Weights of a small transformer language model: width 320, 2408 steps.
Each number is 128 + 24 x the weight over its row's rms, rounded and kept within 0 to 255. Layers, rows and columns count from 0. The size above them is the row's rms in percent of the matrix's.

# layer 3 attention output (transposed), 320x320, rms 0.0518, rows 192-223, columns 80-159
size [105 105 102 106 100 102 105 104 111 109 104 112 106 104  96  98  94 103  98 107 103 102 104  98  99  98 106 107 106  98  94 104]
[[ 65 114 121 148 150 129 140 164 170 120 126 137 102 100 133 145 137 132 153 130 118  94 177 106 158 103 105 133  66 133  95 107 143  98 130 103 108 139 107 127 135 105 105 120 124 132 107 110 113 109 129 117  96 115  91 168 113 139 131 123 127 127 131 117 140 139 145 129 165 128 105  67 135 130 134 127 127 120 133 113]
 [124 116 142 114 120  96 122  95 116 124 170 102 102  88 130 122 139 136 142 138 131 100 151 132 145 130 107 130 115 115 100 124 119 147 123 138 109 132 109  92 133 105 140  85 103 137 113  95 131 109 132 143 124 135 136 148 131 103 134 130 163  66 173 126 117 140 129  94 135 136 126 105 119 127 131 121  89  58 161 110]
 [139 106 148 109 162 109 154 137 125 128 161 125 154 135 102 151 140  92 131  96 111  95 104  98 113 126 115 122 163 137 115 141 133  88 133 128 145 144 132 140 135 122 153 126 142 112 120 138 110 115 124 137 167 104 116 122  90  81 135 186 127  97 108 122  98 116 111 125 171 136 134 112 100 117 152 140 145 113 148 142]
 [123 167 147  98 139 122 165 146 129  81 163 149 160  91 106 124 120  81 155 103 127 153 154 159 135 160 130 157 144 152 113 130 126 115 147 101 168 124 114 121 125 119 154  83 121 177 132 125 160  86 147 109  87 142 112 156 152 159 164  96 160 136 160 121 142 155 166 102 107 120 104 136 113  96 142 153 119 141 137  81]
 [132  98 101 160 114 139 114 148 118 122 151 104 108 152 109 165 124 148 145 119  96 156  89 147 130 121 161  81  75 137  99 128 174 138 128 141 157 138  92 127 146 157 132 132 134 122 107 117 112 173 149 101 120 150 173 130 135  71 109 141 159 153 145 136 136  82 135 114 128 106 168 134 112 140 140 150 170 116 114 126]
 [110 136  79 102 126 137 127 139 147 157 116 136 127 108 125  70 119 120 141 121 145 122  89  95 116 166  66  73 114 119 104  92 149 138 150 122 102 115 126  99  92 108 121 110 136 155 106 146 157 138 109 105 136 120 112 101 174 164 176 177 134  89 127 126 137 137 140 169 124 128  96 118 125  99 139 100 150 115 112 141]
 [159  73 139 114 157 141 134  96 162 140 146 160 143 117 161 143 160 122 161 142 139 128 128 119  99  90 125 119 141 101 111 147 114 107 149 131  83 151 106 164 143 128 142 122 138 128  96 139 121 158 109 155 131 111 135  99 102 147 131 109 134 107 145 172 122 109 126 168  92 135 101 176 150 140 157 155 141 134 124 162]
 [117  68 129 118 114 107 121 119 132 162 129 145  99 180 142 164 118 111 114  98 113  93 107 154 126 153 122  93 158 117 168 133 147 145 128  99 123 125 139  97 136 118 134 168  88 128  71 145 103 117  99 129 150 143 173 141 127 122 163 142 136 128 129 128 169 126 110 135 119 128 164 173 117 145 124  80 152 143 145 122]
 [133 170 136 107 136 169  78 146 103 126 134 128 133 105 112 170 126 120 124 124 134 122 103 164 182 130 121 136 148 177 148 142 139 108  95 142  97  99 162 133 115 136 103 131 146 137 142  95 171 100 125 171  91 130  91 150 106 139 110 108 146 134 106 113 135 177 111 104 120 137 118 112 125 145 169 115 161 128 126 145]
 [180  85 102 130  96 109 140 123 110  86 131 115 150 194 124 154 105 135 126 140 144 138 133  95 103  79 138 142  93 124 166 148 135 148 110 154 118 138 114  97 146 149 157 113 150 174 134  68 104 170 140 147 124 120 101 159 142 108 155 130 116 150 148 167 150 159  93  82 116 148 127 127 120 103 143 143 116 102 128 139]
 [115  93 129 176 147 143 153 140 101 162 111 161 148 135 129 116 118 118  98  99 105 122  82 164 136 134 132 160 106 153 125 128 108 154 131 115 127 162 140 137 137 123 142 150 109 135 159  79 155 139 110 124 156 137 112 105 120 122 140 123 110 118 108 115 107 136 149 172 121 123 177 137 170 103 140 107  97 155  93 108]
 [160 138  86 130 113 150 104 174 144 127 125  57  86 137 104 125 136 102 115 157 124 109 130 132  95 122 131 119 136 169 125 131 164 154 120  97 156 121 120 131 182  80  41 181 124 156 118 121 148 168 128 114  93 108 129 106 114  78 137 111 107 146 113 140 150 113 113 167 108 169 117 132 176 125 144 138 156 147 122 130]
 [104 145 153 164 141 110 128 126 159 131 109 128 138 112 119 146 119 138 148 104 121 132 135 148 193 120  85  85 149 142 125 120 103 176 179 151 140 143 164 115 145 124 152 113 106 102 145 177 119 168  89 144 139 125 137 135  65 129 115 140 117 125 121 157 157 130  83 140 141 101 148 117 157 120  99 148 115  94 138 156]
 [125 128 122 156 116 115 133 131 112 125  98  98 130  78 146 130 127 144 157 112 142  91 116 107 126 160 134 163 154 107 146 152 123 131  96 115 134 108 140 163 164 166  77  95 134 159 133  93 131  96 119 117 112  90 142 160 159 125 157 102 159 118 130 106 110 124 138 124 157 105  96 119 142 152 154 160 123 141 133 158]
 [ 93 116 131  87 118 131 151 130 116 138 152 131 106  93 112 155 131 127 151 171 116  98 123 119 172 158  84 102 116 142 101 171 122 115 132  82 155 150 135 122 108 131 112 103 114 125 171 115  96 155  88 160 106 105 112 132 141 168 142 174 147  86 178 124 151 138 138 161 134 152 158  86  82  93 103 158 124 107 106 107]
 [ 84 135 163 131 108 103 138 120 121 110 116 150 130 113 113 103 116 119 167 117  87 135 171 128 101 140 125 182 129 121 151  97 161 132 147 107 120 121 121 115 147 109 110  99 139 126 124 137 166 111 122  97 142 168 108 135 130  98 120 129 153 148 101 137 133 128 143 139 120 108 150 114 118 124 128 139 171 116  86 157]
 [156 130 129 137 125 155 165 128 137  64 177 105 145 142  83 157 126 163 105 114  93 149 109 115 108 130 139  82 167 171 145 118  83 158 117 182 121 140 120 131 185 108 138 115 122 108 130 164 156  88 175 129 115 135 157 166 112 101 171 146  75  92 149  94 155 138 120 128  97 154 102 107 147 110 149 154 117 122 135 116]
 [127 133 124 157 118 154 127  96 120  92 140 116 134 128  73 146 101 116 171 135 111 131  69 102 151 152 142 149  97 155 160 163 112 130 102  91 134 173 139 112 132 114 142 142 104 102  75 104  94 117 148 104 114 118 118 141 151 133  64 131 125 126 197 150  91  89 129 156 145 149 113  90 111 111 125 119 150 136 127  92]
 [157 102  97 119 143 118 155 163 157 106 113 112 140  84 129 125 105 151 160 138 106 150 166 135 132 134 122  96  82 145 111 128  81 111  88 126 101 113 140  82 155 109 109 146 109 165 119 109 124 121  66 171  84 117 131 113 144 172 116 186 110  86 163 140 113 141 157 107 109 113 116 117 120 115 103 142 136 119 137 101]
 [148 124 135 134 144 125 120 131 140 154 129 131  87 141 132 114 132 147 114 115 129 138 122 106 141 131 152 118 100  96 140 115 121 147 132 127  76 105 152 165  88 131 177 117 140 166 108 113 148 131  99 159 138 104 108 114  94 163  46  94 131  87  98 150 115 173 113 141  97 135 151 137  94 149 109 116 124 124 102 119]
 [121 135  95 130 140 149  99 144 172 112 106 126 142 183  98 115 157 143 110 112 125 140 100 101 158 106 156  98 133 128 167 131 186  89 159 148 128 132 151 138 167 122 140 124 116 160  87 133 134 131 127 114 139 110 154 104 136 142 103 126 156 133 129 133 103 119 158 161 105 128 135 100 146 132 147 148 161  72 131 105]
 [115 157 142 152 122 121  83 111 109 146 141 157 147 162  95 145  94  79  86 177 121 102 146 152 101  78 169 131  93 106 148 126 140 115 138 167 165 128 123 146 136 109 105 155 100 118 149 120 112 132 108 102 124 148 134 138  97 160 120 109 148 128 115 122  91 114 130 172 112 129 132 117 142 145 147 115  84 127 120 139]
 [139  99  80  99 137 132 129 115 142 136 148 137  97  92  83 132 120 144 110 128 126 187 145 119 154  98 116 102 149 152 153 123 130 113 122 135 118  96 140 131 139 164 147 122 130 122 125 120 116 103 104 116  77 133 133 140 116 133 104 111 111 131 117 109  85  90 111 109 161 169 144  99 128 112 115 111 181  77 139  71]
 [151 128 123 108 136 123 115  94  97 124 122 145 127 127 111 143  99 118 123 114 179 119 147 128 141 140 116 124  85 174  88 142 136 110 166 114 140  95 125  90 181 145 127 111 201  93  72 125 164 141 115 112 151 166 138 145 173 171 130 167 123 118 159 127 127 124 127  94 116 127 152  98 126 138 130 137 112 141 124 103]
 [136 148 160 135 144 179 129 109 107 128 152 160 151 101 130 153 138 131 145 150 147 122 115 141 111 106 117 121 130 157 123 138 121 136 126 163 113 151 141 127 127 123 150 129  94 136 143 119 134 128 147 109 133 142 104 121 101  93 105 123 123 160 147 187 154 126  95 144 172  83 147 151 131 111 131 104 129 104 106 144]
 [114 129 132 152 110 125 137 121 116 149 146 103 128 145  77 139 104 121 134 141 140 108 139 167 131 141  99  78 139 122  91 143 138 140 166 126  97  98 116 126 118 119 114  92 150 116 104 132 127 111 165  92 109  80 159  92 147 112 116  93  95 135 149 133 140 138 149 185 151 148 116 135 121 122 136 116 154  95 110 145]
 [151 133 140 140 115 123 114 116 117 164 159 141 151 134 113 144 169 127 157 118 101 149 123 131 145 143 135 119 117 175 135 148 129  83 120 134 141 121 114 160 118  94 110 111 143 162 136  84 154 125 133 116 137 161 157 133 157  96  97 111 192 148 147 142  97 167 157 151 150 102 122 142 137 129 120 117 143 124 108 170]
 [ 99 142 113 125  91 119 115 133 106 106 173 130  87 125 115 155 136 140 104 125  62 146 122 146 118 172 174 109 147 108 104 145 151 114 113 160 119 118 136 139 129 147 128 159 176 147 192 149 153 124 163 139 144 110  85 104 116 149 133 122 125  97  77 120 132  98 146  96 111 117 133 134 125 116 206 154  91  82 124 126]
 [136 138 134 160 115 153 137  76 129 139  99 153 144 182  72 178 171 106 131 145 116 107 152 156 147 127 136 151 140  59 102 131  93 114 116 101 152 141 157 134 111 160 155 106 172 169 139  93 110  67 106 151 113 145 111 153 116 144 108 113 134  98 161  94  83 118 108 173 153 101 112 126 140 140 134 156 129 167 122 150]
 [152 153 150 140 141 146 162 145 101 137 156 159 105 144 148 159 113 118 134 119 125 117 129 116 126 125 163 170 112 111 136 128 157 143 120  88 139 162 143 151 134 141 148 139 132 149 132 161 133 115 140 158 120 105 118 119  92 131 159 161 161 141  57 123 117  86 118 130 142 159 125 125  97 111 110 160 134 106 156 128]
 [134 151 111  81 118 120 115 141  90 136 123 159 146 105  95 125  99 134 110 154 104 150 145 121 178  73 134 109 122 113 154 155 129 108 150 157 103 142 105 148 128 124 117 128 142 119 181 142 132 110 119 176 149 164 117 132 125 126 114 136 162 140 112  90 115 120 123 110 126 131  85 134 169  91 143 140 117 128 131 115]
 [165  95 141 149 157 122 141 175 102 167 130 109  96 129 132 127 109 134  98 133 153 146 118 131 141 125  78 135 136 111 100 123 111 121 154  85 154 137 146 128 106 131 119 140  78 128 111 154 121 115 120 125 167 107 124 153 105 126 149 160 159 161  88 107 139 126 129 134 139 126 170 105 149  99 133 119  95 121 164 164]]
# layer 3 attention value, 320x320, rms 0.0544, rows 193-223, columns 80-159
size [ 85  84  88  82  85  85  81  92  90  85  92  90  88  83  82  77  83  79  88  86  88  91  81  82  77  86  85  87  79  77  81]
[[ 98  92 146 174 117 177 149 117 115 119 111 131 129 121 117 111 151 154  98  81 110 181 108 117 169 136 133 157 138 156 144 177 152  98 155  95 154 152 144 135 115 137 142 161 135 107 137 140 117 123  94 146 115 124 118 141 117 146 102  92 137 124  99 150 171 122 111 187 127 154 114 140 137 111 112 104 172 153  97 149]
 [140 114 104 122 128 150 121 115 131 122 155 141 146 123 125 106  90 108  91 140 126 146 143 135 117 130 131 122 113 136 135 167 142 119 137 169 138 147 138  97  85 140  96 110 117 126 168 168 140 105 156 146 122 189 129 112 119 136 136  94 116 111 109 102 106 120 150  91 102 135 139 138 179 151 132 132 162 102 125 128]
 [154 118 108 150 111 138  95 117 127 134 120 104 145 191 155 102 131 140 108 119  87 127 119 101 118 100  98 141 133  89 153  91 136  77  93 121 174 144 131 134 108 133 126 127  98  97 151 136 130 171 119 117 123 113 118  55 108 100 110 130 107 127 156 144  97 118 120 165 104 127 153  90 180 149  96  90 133 143 136 163]
 [111 116 145 131 140 146 112 129 152 156  91 144 129 113 123 150 155 122 114 171 134 107 127 128 111 111 124 141 133 109 145 122 121  75 129 123 123 111 168 118 109 139 174 141 131 142 147 150 116 121 129 128  97 144 104 164  94 195 116 118 107  92 125 161 111 143 138 152 143 123 160 135 115 135 119 104 106 143 145 131]
 [157 138 125 127 126 123 141 147  85 121 170 164  82 133 151 114 150 102 152 135 116 134 117 122  97 108 158 145 125 116 127 145 123 143 122 125 117 140 146 163 151 131 167 139 126 137  71 126  92 151 117  86 106 151 105 106 110 135  89 114 150 126 110 109 115 100 142 102 126 153 131 132 114 112  83 107 120 142 123 124]
 [124 165 118 135  81  91 109 131  94 110 128 103  74 164  99 122 136 127 130 120 142 109 122 129 110 129 140 108 142 167 163 153  89 136 149 143 130 132 128 108 109 115 108 167  99 135 112  78 134 124 119 121 153  99 116 136 160 115 152 107 145 109 112 115 168 115 152 129 151 136 168 116 108 131 122 111 140 115 142  47]
 [154 128 144 145 161 136 184 131 142 156 151 128 169  98 131 114 112 105 140 158 127 133 127  90 128  97 114 150 135 153 126 151  79 158 128 128  86 139 104 166 114 137 100 103 168 123 164 126 135 104  88 113 143  93 148 152 132 115 103 161 145  98 124 132 136 123 187 129  82  98  36  85  82 139 119 125 101 138 134 124]
 [146 146 172 132 101  67 133  87 156 131 117 115 124 123 156  75 132 127  97 128 132 120 162 102  95  90 125 111 144 107 119 130 151 148 132 143 136 124  81 112 131  79 134 134 161 113 128 146 102 141 116 131 169 159 140  96 127 125 163 126  99 130 120 125 121 112 160 153 128 139 129 151 114 161  96 133 111 110 124 113]
 [110 150 164 109 110 147 149 104 144 149  97 107 134 111 131 111 150 137 126  96 135 146  93 160 115 183 115 113 147 159 116 143 139 123 155 104 114 176 114 105 100 110  95 117  91  85 110 152 104 114 151  90 102 115 124 150 115 131 104 118 105 121 121 108 111 118 149 165 129 119 141 178  94 168 132 115 130 134 147 125]
 [159 154 157 132 131  86 150 105 151 117  92 123 126 134 141 161 109 168 136 175 148 145 152  68 137 113  98  93 154 119 121 128 137 132 109 154 117  90 115  83 147 144 112 107 111  70  97 139 125 114 130 108  88 118 112 132  99 121 142  91 153 170 160 123 174 144 128 116 143 172  72 132  74 128 147 137 150 106 131 152]
 [100 128 131 139 178 144 174 107  94 131 111 154 162 111 131 128  93 149 115  95 122 145 125 164 135  93 120 139 153 127 181 138 111 142 146 130 112 112 105 118 118 127 167 145 126  96 122 123 122 111  90 134 160 135 113 127 167 149 115 175  97 107 159 173 160 147 161 124 162 135 172 137 107 118 188 132 137 106 122 124]
 [146 148 150  96 130 149 123 141  82 167 144 136 126 111  66 103 130 148 123 139 156  82 122 129  98 157 149 146  75 144 138 131 144  56 114  99 113 127 128 100 114 131 141 134 135 200 110 109 136 118 158 102 127 137 130 126 146 144 114 123 117 107 145  96 100 134 120  76  99 108 128 127 135 138 156 143 171 154 113 106]
 [ 98 141 175 139  99 123  92  96 124 148 158 137 104 144 160  84 123 138 161 119 138 139 144 146 132  94  93 117 171 105 100 125 172 146 136 152 154 106 138  88 162  98 145 154 157 152 132 143 128 123  77 138 156 129 109 137 128 145  96 116 134 150 147 112 154 190 116 185 111 148 151 146 128  96 127  96 148 137 148 115]
 [133 146 120 175 166 168 146 170 126 119 112 106 117 143 137 131 136 116 113 168 107 149 109 107 114  67 126 141 151  58 144  82 126  94 145 125 147  98 132 171 137 111 138 140 180 161 151 100 102  78 184  86 125 133 148 154 142 103  68 105 148  97 161  98 107  99 105 130 185 138 106 120 144 157 149 138 129 140 118 131]
 [182  89 117 108 116 134 114 153 143 158 149  91 133 128  94 142 124 135  86 143 151 144 126 107 104 162 118 104  91 105 128 118 133 124 113 148 132 115 117 113  86 117 139 127 132 175 121 142  99 106 131 140 129 113 145 121 124 153 157 115  68  75 101 124 109 125 120  60 156 103 150 138 166 128 146 142 121 154 182 150]
 [ 99 115 140 133 133 101 122 170 107 162 100 178 114 120 163 110 158 150 181 132  79 112 108 155 131 155 160 188 122 138 169  97 135 133 154  80 129 136 103  90 114 129 121 134 145 153 103  75  83 113  88  89 127 134 145 108  98 162 109 138 155 132 115 171 122 123 150 140 104 115 106 120 134 140 124 120 153 106 126 147]
 [125 116 120 158 143 129 152 131 141 120  90 123 122 120 123 121 156 170  97 156 125 145 159 126 123 110 110 144 112 144 125 114 163 129 110 137 148  88 121 122 140 135 111 124 131  73 133 128 114 104  98 164 122 132 133 142 118 171 117 121 126 142 113 117 101 118  98 152 178  94 161 140 194 148 150 119 111 126 160 177]
 [158 197 141 145 162 169 109 101 139 148 123 122 107 131 140  91 159 120 144 122 115 123  91 166 137 104 128 135 191 115 133 102 172 165 167 127 151 129 155 151 108 129 145 129 153 110 146 114 113 110 156  89  94 126 133 163 142  97 153 144 161 108  72 105 130 137 138 121 100 122 119 118 184 118 148 119 119 133 102 126]
 [150 163 130  95 140 111 127 119 149 115 123 126 162 136 103 104 139  86 118 146 126 111 116 150 123 145 129 104 127 156 125 141 175 132 141 124 134 178 136 105 141 105 170 148 152 153 137 129 159 160 136 120 137 147 168 152 115 130 167 110 150 151 122 108 130  94 160  77 135  82 109 102 153 122 141 136 132 110 131 118]
 [121  87 170 130 102 124 168 105  74 158 144  96 158  82 118 108 122 146 115 105 111  81 115 152 134 158  99 166 153 128 106 111 116 147  98 141 149 103 149  94 159  91 135 164 127  93  93 117  95 143 101 112 130  94 104 121 125 128 135 112 115 128 118 157 145 115 117 168 124 113 118 186 138 131 108 120 104 132 135 162]
 [110 160 101 104 150 170 194 147 157  95 166 109 140 124 134 112 140 147 153  63 139 171 106 128 173 161 123 109 127 120 124 161  93 131 121 100  95 119 131 113 160 126 113 128 129 102 114 133 115 111 148 151 120 117 130  93 149  97 158 109 105 161 141 179 102 122 129 145 137 133 136 127  81 116 107 131 138 124 151 129]
 [104 137 136 111 119 127 112 156 147 127 120 141 163 128  94 123 177  99  96 146 136  94 125 139  92 142 150 121 110 129 106 123 141 112 170 121 154 147 136  94  81  83 146  92 114 187 156 134 151 108 183  99 141 149 139 165  91 100 166 182 159 103  73 124 155 113 140  91 110 121 153 148 123 175  95 156 126 165  90 131]
 [106 141 144 103 136 149 127 125 123 158 163 103 129  99 153 100 171 152 136 144  96 121 129 121 117 129 106 162 161 113 102 152 164 133 118 124 114 138  90 131 130 100  88 152  96 148 166 141 123 125 124 122  93 154 136 108 109 123 150 117 169 156 126  80 169 150 131 150 133 149 166 126 119 132 134 117 143  94 114 141]
 [ 89  84 128 100 108 116 104 127 146 137 141  99  80 143 132 118 140  93  62 108  92 124 147 127 144 141 138 127 156 130 153  97 163 146 158 110 126 128 144 133 110 132 102  76 153 131 165 122 138 154 169 151 150 160 120 151 139 115 120 127 135 109 123 124  91 147 142 140 131  96 136 108 136 166  91 152 141 119 143 135]
 [152 125 146  86 131 145 146 155 107 129 121 158 172 144  79  95 169 100 116 152  70 154  98 130 108  82  79 128 124 107 133 135 137 111 128 103 151 107  91 160 102 123 118 140 152 121 166 121 121 115 121 122 147 176 120 113 115 118  95 140 151 127 114 100 131 126 116 117 130 124 164 129 122 130 169 146 112 134 140 118]
 [117 119 141 117  90 141 169  90 135  83  93 113  94  68 116 105 152 130 114 137 123 118 124 112  80 107 132  94 119 100 145 102 106 126 142 125 126 104 141  96 133 145 139 145 101 116 123 161 100 138 121 149 162 120  96  92  85 141 135 166  77 146 157 126 119  90 143 155 123 129 135 142 141 133 124 145 135  94 158  97]
 [142 172 109 141 103 127 122 140 137 121  90 118 168 122 120 121 132 149  96  97 156 140 129 171 128  92 111 105 125 141  46 135 126 135 145 129 115 150 115 146  86 111 134  86 147 165 109 139 132 176 102 117  66 140 136 120 100 171 119 175 127 151 125 148 116 169 102 168  96 153 126 171 125 135 121 143 112 140 152 118]
 [123 153 151  97  88 121 122 165 147 139 127 105  84  78 173 104 140 146 116 121 112 166 112  85 118 124 108 134 127 112 116 115 145 112 143 122 130 131 117 134 115 141 131 129 105 123 130 147 129 101 128 115 127 154 160 111 135 105 125 151 126 121  99 123 169 150 135 135  88 109 113 161 162 136 147 119 126 141  94 121]
 [156 135 110 132 105  83  99 163 128 101 136 123 154 120 162 109 138 120 110 121 108 127 154 162 128  74 107  95 120 142 135 153 109 136 115 142 112 147 128 166 146 129 101 123 142 152  92 147 113 112 138 138 114 128 138 132 150 120  81 100  83 137 152  90 123 173 147 162 179 164 158 132 134 125 134  70 175 115 104 136]
 [ 99 141 135 167 160 161 120 149 135 118 128 140 119 127 180  92 151 132 110 113 157 116 118 151 118 145 135 105 155 142 123 134 136 141 135 107 157 156 122  66 188 139 148 104 129 124 108 110 176 141 112  78 114 158 155  96  90 142 131 161 131 126 170 132 123 136 146 142 150 120 149 155 115 159 136 142 136 127 121 117]
 [132 159 117 136 102 142 143 136 109  91 139 171 136 128 130  95 106 151 162 114 146 140 124 132 151  94 132  99 148 173 120 174 169 124 133 172  77 124 133 134 114  83 110 155 133 181 160 137  87 115 187 168 117 111 123 135 159 167  83  97 122 136 149 140 132 139 130  89 113 139 152 145  97 119 131 148 146 137 135 121]]
# layer 3 attention query, 320x320, rms 0.0754, rows 224-234, columns 80-159
size [103 106  78 115  72 114 100  99 104 107 109]
[[142 111 122 116 134 179 163 125  95 100  97 128 132 138 143 143 169 103 141 116 131 145 114 135 132 102 131 147 121 164 131  95 139 189 110 103 113 173  94 150 120 119 147 145 120 112 122 111 149 166 159 101 161 164 129 129 122 123  79 105 123 148 105 122 123 113 150 119 136  92 137 130 152 178 139 101 161 126 130 126]
 [135 130 125 138 185 133 116 144 103 144 133 151 132 126 137 179 164 126 127 113 127 104 124 153 132 107 122  87 130 130 143  75 159 119 138 130 139 111 147 121 114 105 108 151 164 107 172 120  99 140 112 109  92 100 129 146  88 139 113 170 146 109 120  92  91 146 157 142 141 100 123 130 110 109 155 141 159 133 128 157]
 [153 145 138 118 173 159 121 161  80 152 117 119 153 105 157  95 122 140 121 181  94 140 120 139 117 128 115 178 131 198 112 145 129 130 103 127 149 134 100 135 128 132 124 126 121 119 118 117 157 156 109 156 145 143 101 149 186  85 119 167  66 164 145 103  98 105 123  81 118 137 115 131 149  85 100 153 121 151 116 135]
 [152 129 135 136 133 132 159 113 149 128 124 153 133 122 161 166 125 141 130 117  81 124 119 137 133 167 135  95  83 185 120 139 154 136 128 114 136 116  90 127 135 127 134 147 138 144 147 105 123 152 113  92 162 143 106 163 129  53 100 133 105 139 138 132 102 138  97 122 106 106  91 156 112 104 129 125 115 151 155 111]
 [124  98  90 126 124 155 127 114 117 105 100 170 134 189 152 134 139 124 127 132 147 136 172 101 137  91 156 126 114 186 180 136 142 153 171 101 151 100 137 106 133  94 111 143 100 123 138 138 154 127 151 109 118 131 109 142 126 137 123 171 101 139 124 114 160 173 138  87 106 128 148 132 100 128  97 143 144  95 107 125]
 [109  97 107 101 102 104 109 114 160 142 102 134 109 170 111 105 112 148 105 116 154 110 117  92 115  99 106 126 139 137 110 129  97 133 131 120 144 133 103 156 135 133 160 111 124 144 124 137 166 120 175 115  95 143 132 113  98 154 104 138 168  72 135 119 157 190 131 125 129 158 143 146 157 140 120 129 127  90 120  82]
 [123 132 135 114 126 109 145 152 150 122 148 119 119  89 120 128 108 139 134 119 156 124 131 113 129 158 113 150 148 127  98 137 104  87 130 167 130 141 146 137 126 131 159  72 133 111 112  99 144 117 119 119 124 169 127  96 132 142 123 139 171 157 126 132 155 140 128 152 152 117 123  93 158 152 158 117  97 153 127 107]
 [141 121 130 112 168  86 121 131 116 132 106  97 168 142 130  81 122 132 183 138 102  97 133 109 147 104 110 118 140 135 122  97 119  81 159 141 146 101 103 160 132 112 111 153  78 178 114 123  97 142 148 126 105  77 121 143 120 159 149  97 151  66 112  99 124 151 141 138 156 126 126 171 135  98 144 113 113 161 125 135]
 [127 115 160 173 137 120 119 118 127 142 123 121  87 146 141  87 102 149 184 145 138 127 141 157 144 149 146 147 127 148 146 148 123 100 116 147  94 161 121 103 124 142 151 118  67 133  85 108 122 147 121 174  89 156 135 140 144 117 101  78 135 161 151 155 132 153 122 141 105 115 134 138 158 132 131 106 121  97 123  94]
 [106 126 116 138 130 141 114 121 120 120  74 100 118 129 151 135 142 122  67 134 121 143 121 145 131 161 165 147 119 146 151 131 108 116 153 148 113 137 156 116  95 166 140 120 154 145  76 129 132 128 125 163 152 124 165 112 155  89 110  86 140 102 140 135 155 120 121 136 129 101 146 145 145 136 135 120 149 141 152  92]
 [134 123  91 128 137 140 139  84 188 140 137 179  99 111 117 149 112 179 100 147 178 124 116 166 118 122 138 128 136 128 158 153 121 124 126 129 118 147 131 110 131 131 130 148  98 107 184 105 124 127 114 140 144 109  95 125 137 145 160 173 113 132 101 109 157 101  90 123 153 113 113 126 150 141 150 137 107 144  87  87]]
# layer 3 attention key, 320x320, rms 0.0765, rows 224-234, columns 80-159
size [ 88  82  86  99  87  93  78 114 113 116 107]
[[ 91 159 135 114 149 129 131 111 141 132 136 107  90 133 123 116 123 115 175 129 137 127 134 117 126 151 143 145 154 158 119 161 103 125 118 131 153 140 123 115 137 154 138 128  77 163 116 133 153 133 142 111 157 102 165  94 114  99 119 110 115 134 157 139 138  93 141 123 166 152 104 127 115 118 113 138 156 145  91 152]
 [150 126 160  78 124 112 122 170 135 133 105 138 126 152 127 100  96 118 125 153 152 163 118 129 115 142 145 135 139  93 130 119 116 110  85 122 100 122 147 140 107 137 139 152 135 188  85 117 112 134 147 148 137 125  93 128 118 109 129 110 146 153 169 117 107  98 167 166 120 141 140 134 174 122 114 117 142  48 117  80]
 [105 135 144  95 132 140 168  84 119  96 140 122 123  93 111 102 149  94 113  86 144 123 134 115 140 107 127 126 149 129 128 169 133 118 140 158 104 123 165 145 130 117 171 143 128 152 129 170 143 101 107 160  84 104 138 147  95 155 112 118  95 120 177 115 121 165 134  96 122  64 189 149 116 151 107 153 117 118 121 160]
 [156 151 105 114 148 155 140 135 114 164 157  96  97 142 141  89 155 114 110 100 135 162 164 155 185 109 108 126 124 153 159 143 151 125 150 167 121 153 129 124 126 139 134 136 109 130 132 134  99  86 125  81 108 152  97 122 109 141 169 101  93 125 167 126 123 162 149 110 112 109 164 132 146 132 104 101  79 110 119 145]
 [149 107 148 139 150 125 142 103 127 135 160 131 126 101 129 141 110 126 158 160 163 152 155 104 113 125 138 161 103 139 133  81  85 122 103 149 129 114 141 131 150 115 124  78 128 151 112  86 110 159 143 123 157 189 149  98 118 115 174 150  96 136 103 114 134 128 122 152 131 161 124 140 124 133 140 130 142 147 154 149]
 [154 123 143 154 157  79 145 110 167 135 159 135 125 142  83 110 144 173 129 155 107 111 106 111 146 102 145 122 110 146 116 137 102 141 134  80 116 117 138 129 149 105 129 119 161 118 120 133 116 142 111 128 146 131 122 103 201  99 172 150  77 148 102  95  85 161 122 140 169 134  93 135 130 138 147 112 101 154 122 153]
 [136 123 115 135 128 216 105 125 105 148 126 118 101 154 155 107 142  91 134  76 159 150 119 161  88 106 145 117 127 130 138 136 109 129  94 147 160 120 129 106  90 125 147 114 121 116 111 155 141 121 141 113 106 167 119 125  63 171 114 129 150 142 124 188 120 118 150 112  95 131 154 137 126 119  99  76  99 143 101 147]
 [146 192 121 118 134 129  89 150 133 135 136 119 146  87 107 126 131 126 142 139 157 110 123 102 138 155 103 130 143 185 118  84 159 162 150 151  89 151 153 173 150 132 117 184 133 121 158 114 119  82 133 149 109 113  60 144 112  98 134 132 121  87 156 109 126 140 145 125 114 105 150 143  85 134  90 173 129 125 174  94]
 [116 154 184 134 125 172 118 109 165 139 148 221 117 139 121 162 159 144 164 135 133 139 104 157  80 123 110 114 138 119  94 115  91 130 117 100 186  72 143 140  89 143 160 144 147 121 132  90 148 142 106 145 146 148 105  84 127 105  77 154 110 107 114 134 148 114 106 118 122 124 162 102  98 150 130 123 117 159 127 103]
 [108 164 112  84 122 118 148 135 130 142 114 109 118 105 153 207 122 114 130 139 102 131 152 123 137 148 158 110 123  94 155 165 111 146 116 151 128 135  93 166 116 122 123 126 141  92 169 120 186  87 113 116 100 110 114 107 112 148 149 186 125 102 109 100 154 105 104 149 122 139 116 146 129 132 131 172 123 140 133 139]
 [117 122 132 116 146  76 136 155 122  98 129 115 120 111 123 154 205 133 141 157 101 177 135 175 102 117 102 107 111 117 160 149 114 107 138 133 146 155 171 150 111 133 112 139 148 139 126  68 101 141 134 136 125 144 111 127 169  78 108 116  79 122 143  71 123 130 158 162 166 159 130 105 117  94 107 106 124 103 151 155]]